Each number is 128 + 32 x the weight over its row's rms, rounded and kept within 0 to 255. Layers, rows and columns count from 0. The size above them is the row's rms in percent of the matrix's.

# layer 4 attention query, 64x64, rms 0.241, rows 0-63, columns 0-63
size [ 75  74  61  55 201  70  66  96  76  74  72  93 220 112 115 103  66  56  74 118  66  71  80  85  72  80  92 149  96 116 111  98  88  82  60  59 203  68  73  93  79  69  96 129 160 107 107 106  82  63  81 116  65  69  88  74  83  98  82 132 103 124  96  99]
[[137  90 116  57  82 120 130  60  97 137 184 149 159 153 158 128  84 167 128 136 113 137 191 185 124 107 169 121 135 192 167 137 159 119 151 133 142 117  72 134 108  97 135 126 108 141 136 169 133 144 135 155 198 121 149 135  84  79 162 177 149 131 119 175]
 [124 143 120 158 188 220  88 189 143 147 119 162 106 206 125 109 127 143 150 171 160 151 154  87 134  93  90 131 115 133 118 102 140 170 148 179 117 128 137 153  73 159 132 134 101 158 104 157  95 135 185 129  99  70 124 185 161 128 135 161 118 142 126  99]
 [143 134 124 156 117 156 226  79  84 162 160 175 134 179  89 161 111 162 101 101 139 143 155 141 126 145 129  94 134 162 185 116 144 113 168 141 180 100 107 106 117  84 107 120 131 163 120  76 142 124 140 150  87  91 134 158 172  94  86 159 122  75 176 159]
 [ 81  71 137 144 135 111 104  93  85 183 104 125 140 151 142 123  69 127 110  97 175 157 138 196 110 160 196 120 139 172 166 104 143 158 138 157 144 172 140 108  82  96 124 129 103 178 139 138  98 130 161 194 142 122 113 165 127  68 133 181 103 117 148 167]
 [ 87 117 169 118 114 126  69 124 138 161 102 137 107 137  80 157 141  97 158  98  48 121 150 167 136 135 154 156  87 174 115  78 114 134 154 159 161 155  99  98 157 138 191 127 160 147 148 142  77 145 136  48  80 103  84 121 134 202 137 101 107 122 129 132]
 [132 134 148 205 183 134 159 139 130 194 117 180 128 155 171 138 125 195  90  93 193 158 173 127  84 136 133 164 163 144 129 157 119  87 107 136 123  93 126  95 117  73 148 134 125 130 111  90 130 158 111  91 123 104  96 153 123  87 166 149  64 172 106 110]
 [120  81 116 119 153 148 219 124 146 158 174 140 144 140 134 164 122 114 121  98 173 114 190 133 123 146  99  82 183 176 192 136 199 145 132 136 134 212 154 158 125  74 114 106 144 121 106 116  87 122 166 128 131  76 106 122 137 119 115 159 110 163 152 135]
 [118 128 153 161 176 123 158  61 150 142 124 106 169 139 189  97  29  79 107 109  98 152 111 142 131  97 103  95 115 185  87 138 117 162 101 192 126 178 139 159 116 157 175 105 133  95 150 112 132 159 139 105 135  79 106  94 105 134 117  98 131 134 173 102]
 [210 134 155 141 113 117 113 150 117 136 100 127 167 117 177 155  73  63 151 177 106 166 175  62 186 111 117 120 112 171  85 109 118 109 143 106 160 118 136 125 103 187 109 119 119  96 127 126 157 118 103 108 193 114 103 113 116 131 177 142 131 158 192  96]
 [138 137 173 198 129 102  94 114 110 160 100 151 122 104 136 155 131 169 155 148 125  90 221 179 158 132 102 137  88 157 155  52 139 137  92 141 147  90 164 148 119  79 115 152 148 140 145 137  99 106 131 180 166 110  33 138 134 101 126 147 153 132 129 113]
 [ 80 156  99  84 116 183 183 143 116 144 157  86  70  46 142  98 128 131 130 159 114 101 156 111 142  90 100 171  63 110  89 103 127 120 153 178 160 121 179 150 142 147 123 100 143  94 186 165  98 142 165 129 109 132  99  95 108  93 125  88 130 130 113  83]
 [170 102 147 132  76 125  96 144 154 100 131 112 122 122 197 189 172  82 120 146 137 107 105 108 142 135 129 119  82 137  72 114 179 101 114 123 107  55 171 154 111  79  84 106 108 129 138 169 134  71 111 157 143 135 136 199 140 169 119 112 122 106 184 173]
 [ 89 121 110 146 129 164 103 107 158 123 165  72 151 102 102 130 172 160 119 135 160 140 126 166  89 142 156 148 185 136 160 138 170  93 116 130  70 143  74 116 133 127 113 140 133 129  91 117 131 110  87 109  93 150 186  18  88 133 103  52 138 134 108  96]
 [135 113 174 160  76 147  83  92 112 125 103 183 100 140 168 121 154 184 157 120 104 112 126  92 183 119 115 158 139 137  78 100 117 114 143 125 185 100 113 148 106 147 112  93 162 153 195 121 109 142 114 138 163 154 136 150 190  56  95 149 123 192 156 173]
 [161  92 155 113 157 115 118 119 134 159 131 105 156 185 171  96 122  93 127  65 107  85 151 123 147 144 187  70 136 139  75  49  88 152 210 132 144 118 122 139 147 143 113  95 113 177 143 122 148 154 145 154 137  92  66 185  95 120 132 160 144 145 123 103]
 [210 115 137  86 160 148 157  93  74 160 107 153 127  88  76 167 171 167 123 175 164 131 125  96 111 135 132 146 123  96 121 121 111  92 130 123  49 140 103 135  93 119 154 192 102 149  94 131 104  91 177 117 169 133 145  67 135  73  91  97 126 126 116 114]
 [113  95  94 175  56 107  99 134 164 117 155 120  74 116  80 112 141 108 162 105 106 126 158 117 142  81  91 121 139  75 103 115 160 114 132 123  64  76 132 126 157 198 178 169 117 139 143 191  77  93 162 127 133 105 138 177 118 104 128 173 121 143 131  85]
 [133  92 158 176 133 172 175  65  86 136  97 154 169 179 153 177 106 140 132 116 142 102 211 155 151 137 168  97 105 182 181 128 151 167 178 113 132 136 109  88 113  79  90 109 114 126 156 108 139 119 159 161 156 116 144 177 122  88 135 169 109  93 130 129]
 [158  84 108 159 136 159  91 122 190 151  94 166 111 121 103 160  97 128 136 126 156 115 189  88 132 142 127 152  86  94 142 129 167  92  51 204 148  63 142 130 179 147 144 158 102 150 116 137  96 153  55 159 126 136  96 151 153 139 130 154 123 154 142  85]
 [122 124 164 120 138 142  72 109  95  93 105 104 126 113 101 187 161  62 115 133 142  57 153 112 164 202 106 135 148 140 130 117 167  82 178  95 142 166 175 104 177 129 110 113 122 148  82 140 126 146 111  96 123 155 132 123 109 224 150 177 118 143 117 122]
 [146  85 188 152 128 147 148  89  79 117  93 128 106 170 181 159 133 179 123 158 175  77 182 131 151 101 164 106  97 139 174 139 158 123 141 145 194 189 175 133 142  87  91 142  99 134 130  88 126 158 163 179  83 122 155 135 118 117  94 129 128  75 133 130]
 [127 146  42 111 146  95 120 116 118  70 130 160 134 146 135 128 136  52 122 143 110 125  85 121 136  81 117 152 195 160  73 139 151 101 111  90 134  82 157 155 134 106 121  92  89  95 139 137  98 113 154 134 198 123  64 145 136 115 133  73 129 170  72 115]
 [114 151 137 110 121 113 115 111  77  76 148 197 138 142  86  59 151  89 119 124  37  65 125 142 126 158 139 140 110 134 180 130 128 162  70 128 123  93 166 150 161 129 114 102 155 114 152 147 169 136  74 138 157 141 101 122 167 142 106 132 169 120  65 169]
 [141 105 122 151  47 163 141 126  51 111 146 205 149 132  99  51 150  99 137 108 147 111 120 132 130 146 146 112 123 165 166 165 144 155  99 132 154  75 155 121 133 120 134 106 159 155 153 103 141 138 140 110 139 172 165  68 152 158  88 112 109  99  62 180]
 [ 96  84 184 104 104 125 178 168 109 168 120 143 130  82 111 118 147 131 110 133 109 190 133  83 181 132  59 101  98 110 105  91 121 141  73 167 108  92 142 176 157 194 145 141 134 104 154  85 139 157 146 164 147 137 174 131  99 112 145 173 114 102 184 104]
 [ 87 128 184 116 164  54  79 170 163 101  90 163 134 115 133 129 158  80 117 149  72 153 105 141 189 193 112 132 166 160  83  93  87 139  92 132 130 139 120 142 174 179 117 102 111 131 121 162 113  85 107 136 192 158 124 146 108  84 122 126 158 106 145 134]
 [172 157  84 173  97  97 139 154 174  78 123 151 113  58 124  82 151 135 135 122 147 111 156 198 134 122 150 166 105 117 140 137 137 127 154  63 129 158 171 114 149  72  98 159 193 146 131  91 156 133 157 129 100 105 156  58 176 130 163 110 161 108 150 118]
 [148 145 135 145 104  71 135 132 152 141  94 149  95 137 150 132  94 130 111 125 129  96 135 152 153 145  15 123  97 145 116  69  71 129 143 166 168 197  98 125 161 122 166 114 156 168 202 167 116 138 114 113 131 115 160 117 189 139 164 130 130  70 131 138]
 [166 148 102 150 142 171  68 100 138 106 183 194 147 128 107  84 155 125 116  93 132 102 178 155 110  62 133 124 125 146  97 109  88 108 134 155 156 117  31 137 109 100 122 146 114 139 124 166 109  81 158 108  58 130 119 147 143 153 154 108 155 148 141 192]
 [ 62  69 104 103 106 151 158 141 106 170 182 102 135 106 106 132 127 138 150 102 161 142 133 180 148 115 173 134 115 139 146 164 121 113  89  86 106  92 126 132  94 123 120 198 129 115  82  91 118 118 155  92 115 157 144  77 103 180  88  49 196 139 106 139]
 [123 109 132  93 127 220 108 109 125  99 140 155 134  92 100 184 166 105 171  69 156 136  97 181  82 145 132 189 141 146 186 160 105 132 143 141 143 170 123 120 108 128 115 138 158 145 118  93 174 136  88  54  91 104 146  71  96 121 156 126  92 112 113 117]
 [145  92 146  91 110 139 171 123 122 126 102 109 107 203 124 114 163 140 122 138 149 152  81  99 128 128 173  98  96  94 120 118 151 154  97 120 196 147  97 126 118 135 145  92 103 167 118  75 140 147  96 212 169 174  88  98 148 152 134 121  73 216 133 126]
 [160 153 124 123 165 108 174  93 108 142 127 166 236 170 149 156 130 173 120 138 134 174 126 189 146  89 129 119 101 153 195 128 128 147 147 139 134 167 113  66 133  75  76 174 153 124 115 116 154 102 127 119 127 131 161 120 128 124 158  70 106  96  93 164]
 [120 109 217 120 177 112 155 121 131 109  87 100 107 122 133  99 179 133  87 145 178 145 111  70 163 173  90  95 107 135 146 153 110 107  70  96  88  92 182 126 163 118  89 130 149 167 109  84  96  97 191 126 107 140 143 115 159 164 164 109 128 104 113  87]
 [131 147 126 149 126 153  95 141 101 189 120 161 173 191 186 114 100 126 114  65 144 135 124 123  86 140 143 151 123 198 166 128 191 131 182 143 153 155 119 101  99  68 129 152 125 127  57 182 136 148 118  75 105 153 161 127 152 126  98 130 129  76 102 101]
 [139 129 121 166 178 153 122  87  99 177  94 174 203 174 102 138 124 130 139 148 180 169 160 142  95 168 181  67 155 152 132 141 165 119 128  96 131 170 134 101 173  81  62 118 167 136 106 120 140 120 126 131  65 142 138 115 108  91 104 177 131  88 116 123]
 [161 147 140  81 195 107  99 149 112 140 122 178 181 126 132 130 120  95 131 199 183  99 122 101 164 197 109 115 172 104 128  46  68 101 150 127 186 109 119 115 170 133 149 167 128 151 148 139 124 173 170 117 129 124  90 128 137 102 135  95 124 118 111  88]
 [ 90  94 106 103  90 161 108 103 138 166 210 102 146 193  87 154 156 111 105 141 164 101 136 149 109 125 150 133 136 168 142 166 161 138 106 130 117 183  90 119  94  66 137 151 133 113 131 114 118 205 162  98  93  70 121  91 107  79 162 171  95 129 109 125]
 [157  81  97 155 179 135 120 163 132 112 138 133 144 105 117 138 168 161 153  32 148 114 213 134  98 149 186 108  99 146 172 126 130 156 162 104 139 149 136 121 190 100 134 137 159 125  98 147 142 120 105  95  88  88  57 144 118 108 131 169 130  74 104 156]
 [112  94 151 115  69 116  25  90 166 118 133 155 130 159 123 159 122  72 143 135 142 131 125 110 100 114  70 150 117  84 111  78 110 153 146 131  85 189 116 133 175 111 176  89 159 104 157 119 113 121  70 170 140 140  91 173 163 111 153 152 101 122 104 159]
 [112 111 134 104 114  93 140  92 102  96 102 148  85 136 137 117 172 105  96  98  87 128  64 101 126 165  44 107 109 136 150  94 143  93  63 133 156 101 131 126 224 155 151 114  79 107 163 108 130  88  80 138 132 153 176 143  90  82 103 123 105 151 123 129]
 [137  98 162 122  85 124 141  90 122 149 126 153 169 201 151 188 163 137 105 147 135  92 115 171 165 179 168  53 141 161 157 135 138 130 118 193 205 157 149 126 142  88 138 116 104 106  91 199  95 147 118 107 113 165 145 136 115  88 108 103  98 131 125 130]
 [ 95  54 166 134 136  84 147 157 131  96  92 162 159 101 146 171 142 147 119 158 169 112 148  75 167 110 163 133 168  79 114 119 116  97 128 118 128 110 141  83 123 112 122 119  60  78 107 196 134  53  87 125 130 105 173 161  77  95 120 112 151 132 127  94]
 [154 133 165 123  84  62  58 108 139 152 120 114 157 127 124  68  70 134  85 144  95 148 120  85 165 158 104 104 103 127 102 128 124 161  85 155 129 125 133 149 159 165 151 119 188 123 127 131 106 165  56 103 181 104  80 151 193 136 117 108  93 133 171 128]
 [ 97 119 104 141  94 130 140 109 140 107 139  84 131 102 138 127 150 134 139  60 109 151  91 157  70 101 219 100 155 113 162 162 123 106 152 111 136  92 135  97  96 104  91 121 153  77  77 195 155 150 139 126 127 127 159 118  89 211 139  94 101 172  84 127]
 [203 155 128 186 138  72 132 117 104 106 115  60 103 166  84 142 162  97  65 102 133 155  52 114 119 137 103 156  97 130  81 164 122 154 172 146  94 148 135 146 185  87 142 147 164 137 102 111 141 141  66 163 138 118 101 122 137 133 156 167 155 125 144 150]
 [129  93 185 154 145  98  87 143 125 165  56 145 113 152 154 165 144 116 134 131  90 132 106 153 140 193 100 155 121 172 117  75 109 119 127 128  95 145  92 118 188 139 156 146  64 188  90 101 125  86  95 144 138 113  78 130 126 150 142 133  77 178 117 193]
 [132 128  98 152 153 141 162 170 135 181 113 119 169  76  74 114 125 194  99 143 112 116 118 107  93  92 135 186 155 103  93  28  93 135 125 150 116 143 109 124 152 142 131 151 194  94 136 100 112  93  99 157 132 140  86 153 164 106  57 109 117 138  93 118]
 [146 170  86 127  97 126 130 134 119 147 134 107 120 104 121 153 115  81 148 115  96 145 164 164 131 150 110 105 118  79  52 149  93  82 126 149 174  31 177 153  92 149 168  84 159 120  97 133 118 129 138 143 194 115 120 122 131 107  85 128 121 117 204 179]
 [156 145 126 132 162 126 147 115 113 211 119 128 224 164 142 129 113 154  93 110 122 101 146 187 112 136 185 135 156 189 147 110 126 153 159 151 147 151  87 111 154  81  91 155 134 152 118 150 103 158  97 129 104 159 191  84 120 122 112  75 101  81 114 169]
 [187 126 129 106 195 129 119  80 116 107 153 133 133  86 151 137  97  91 147 152  49 156 132 165 117 132 138 107 129 158 129 156 153 122 115  89 123 175 171  88 121 111  80 116 122 104 162 167  53  88 210 120 155 114 105 180 132 115  92 147 166 143  94 126]
 [121  97 100 133 157 133 115 153 146 106  66  77 113 105 102 172 133 100 176 163  92 103 143 134  65 135 154 153 146 133 147  96 136 125 155 156 126 119 160 126 164 173 136 108 140 168 159 100 144 119 167 204  90 157  41 178 131 118 121 151  43 121 132 125]
 [106 162 142 158 163 117 154 161  74 185  59 142 150 193  94 112 113 157 106 132 160 115 114 167 114 122 155 132 151 180 143 132 146 167 136 148 112 157 128 142 112 106  88 180 154 144 109 142  46 178 146 189  87 162 174 152 155 143 120  93 128 137 104 170]
 [143 103 137 111  81 158 134 114 130  46 154 125 104 138  86 145 119 140 116  75 113  72 133 117 145 169 108 120 117 103 174 130 100 116 146 115 196 109 105 125 127 193  80 124 147 113 137 208 188 124 146  96 164 133 134 163 148  92 217 122 151 130 109 138]
 [155 119 156 112 110 123 161 104 186 105 135 138 113  88 114 177 136 128 128 110  82 129  95 159 156 106 144 167 103 112 178 143 126 153 143  96 201  77 142  58 124 124 154 166 110 112 162 101 143  93  59 118 136 166  86 109 173 106 128  80 115 187 158 182]
 [ 78 138 118  84 104 140 151 138 120  93 137 131 164 105 113  89  90 151  64 117 163 105 150 112  83 131 140 150 109 144 156 136 139 143 125  75 127 108 133  56 115  76 113 208 135 135 103  83 164 163 144 199 107 141 167 118 107  78 149  95 148  80  70 145]
 [ 88 168 161  54 137 148  80 145 117  94 157 113 134 164 123 114 151 111 131 117 167 166 109  91 111 183  61  92  97 129  95 106  99 110 122 160 166 144 109 178 151 131 132 127 132  96 139 123  58 149  91  82 150 165 123 157  41 114 141 153 106 153 169 134]
 [121 178 195  76  89 129  84  84 189 147 126 111 151 132 145 134 168  97 149 145 124 115 133 154 122 190 106 130 131 130  52 110  89 119 123 179 137 135 125 196 124 139 130  96 139 129 162 130  81 152  81 119 179 175 134 185 143 117 168 164 110 151 139  88]
 [116 118 104 103 143 151 155 138 163 123 104 130 130 146  99 116  88 173 136 111 152 131 152 144 114 177 148 132  62 139  83 163 189  60  74  79  68 120  82 114 174  96 143  98 183 132 157 142  64 121 110 138 154 122 113 154 181  94 150 193 119 114 133 134]
 [153 108 117 100 128 119 113 113 164  92 144 138 108  86 172 151 151  50 142 147 159  98 154 121 171 149  94 114 163 123 120 140 130 101 114 103 131 154 119 128 175 190 193  89 125 144 160 148 101 186 175 124 113 188 121 166 125 146 157 167 181  40 146 130]
 [160  83 183 123  64 196 126 157 117 109 132 120 125 171  89 153 190 142 173 133 120 112 170 119  79 131  98 125 109 154 158 150 107 171 113 124  94 114 119  69 109 167 119 138  76 163 157  62 120 128 134 136  81 164 179 132  62 122  92 111 132 117 130 111]
 [191 138  68 181  82 176 200 139 155 139 114 166  96  93 110 148  77 162 158 164 185 151  93 112 121 114 106 116 165 116 128 151 177 102 139  93 126 108 106 127  75 106 125 139 140 155  89  76 122  86 169 157 135 106 172 138 135 152  93 158 110 129 158  98]
 [ 94 151  98 155 124 144 138 152 137 101 142 158 126 154 139 117 146 101 106 104 143 124 147  88 135 141 144  79 160 225 121  71 139  95 184 108 165 125  47 121 137 149  77 148 134 143  91 148 140 176 105 163 160 108 139 175 158  98 171 103 176 179 146  84]
 [169  93  94 182 138 156 201 136 104 100 126 160 120 123  98 115 178  96 114 139 121 113 164 146 146 120 131  81 120 138  96  90  94 105 175 114 107 150 132 118 147  93 107 119 124 158 157 107 126 203  97  77 137 138 164 163 110 142 136 140 249 155 121 114]]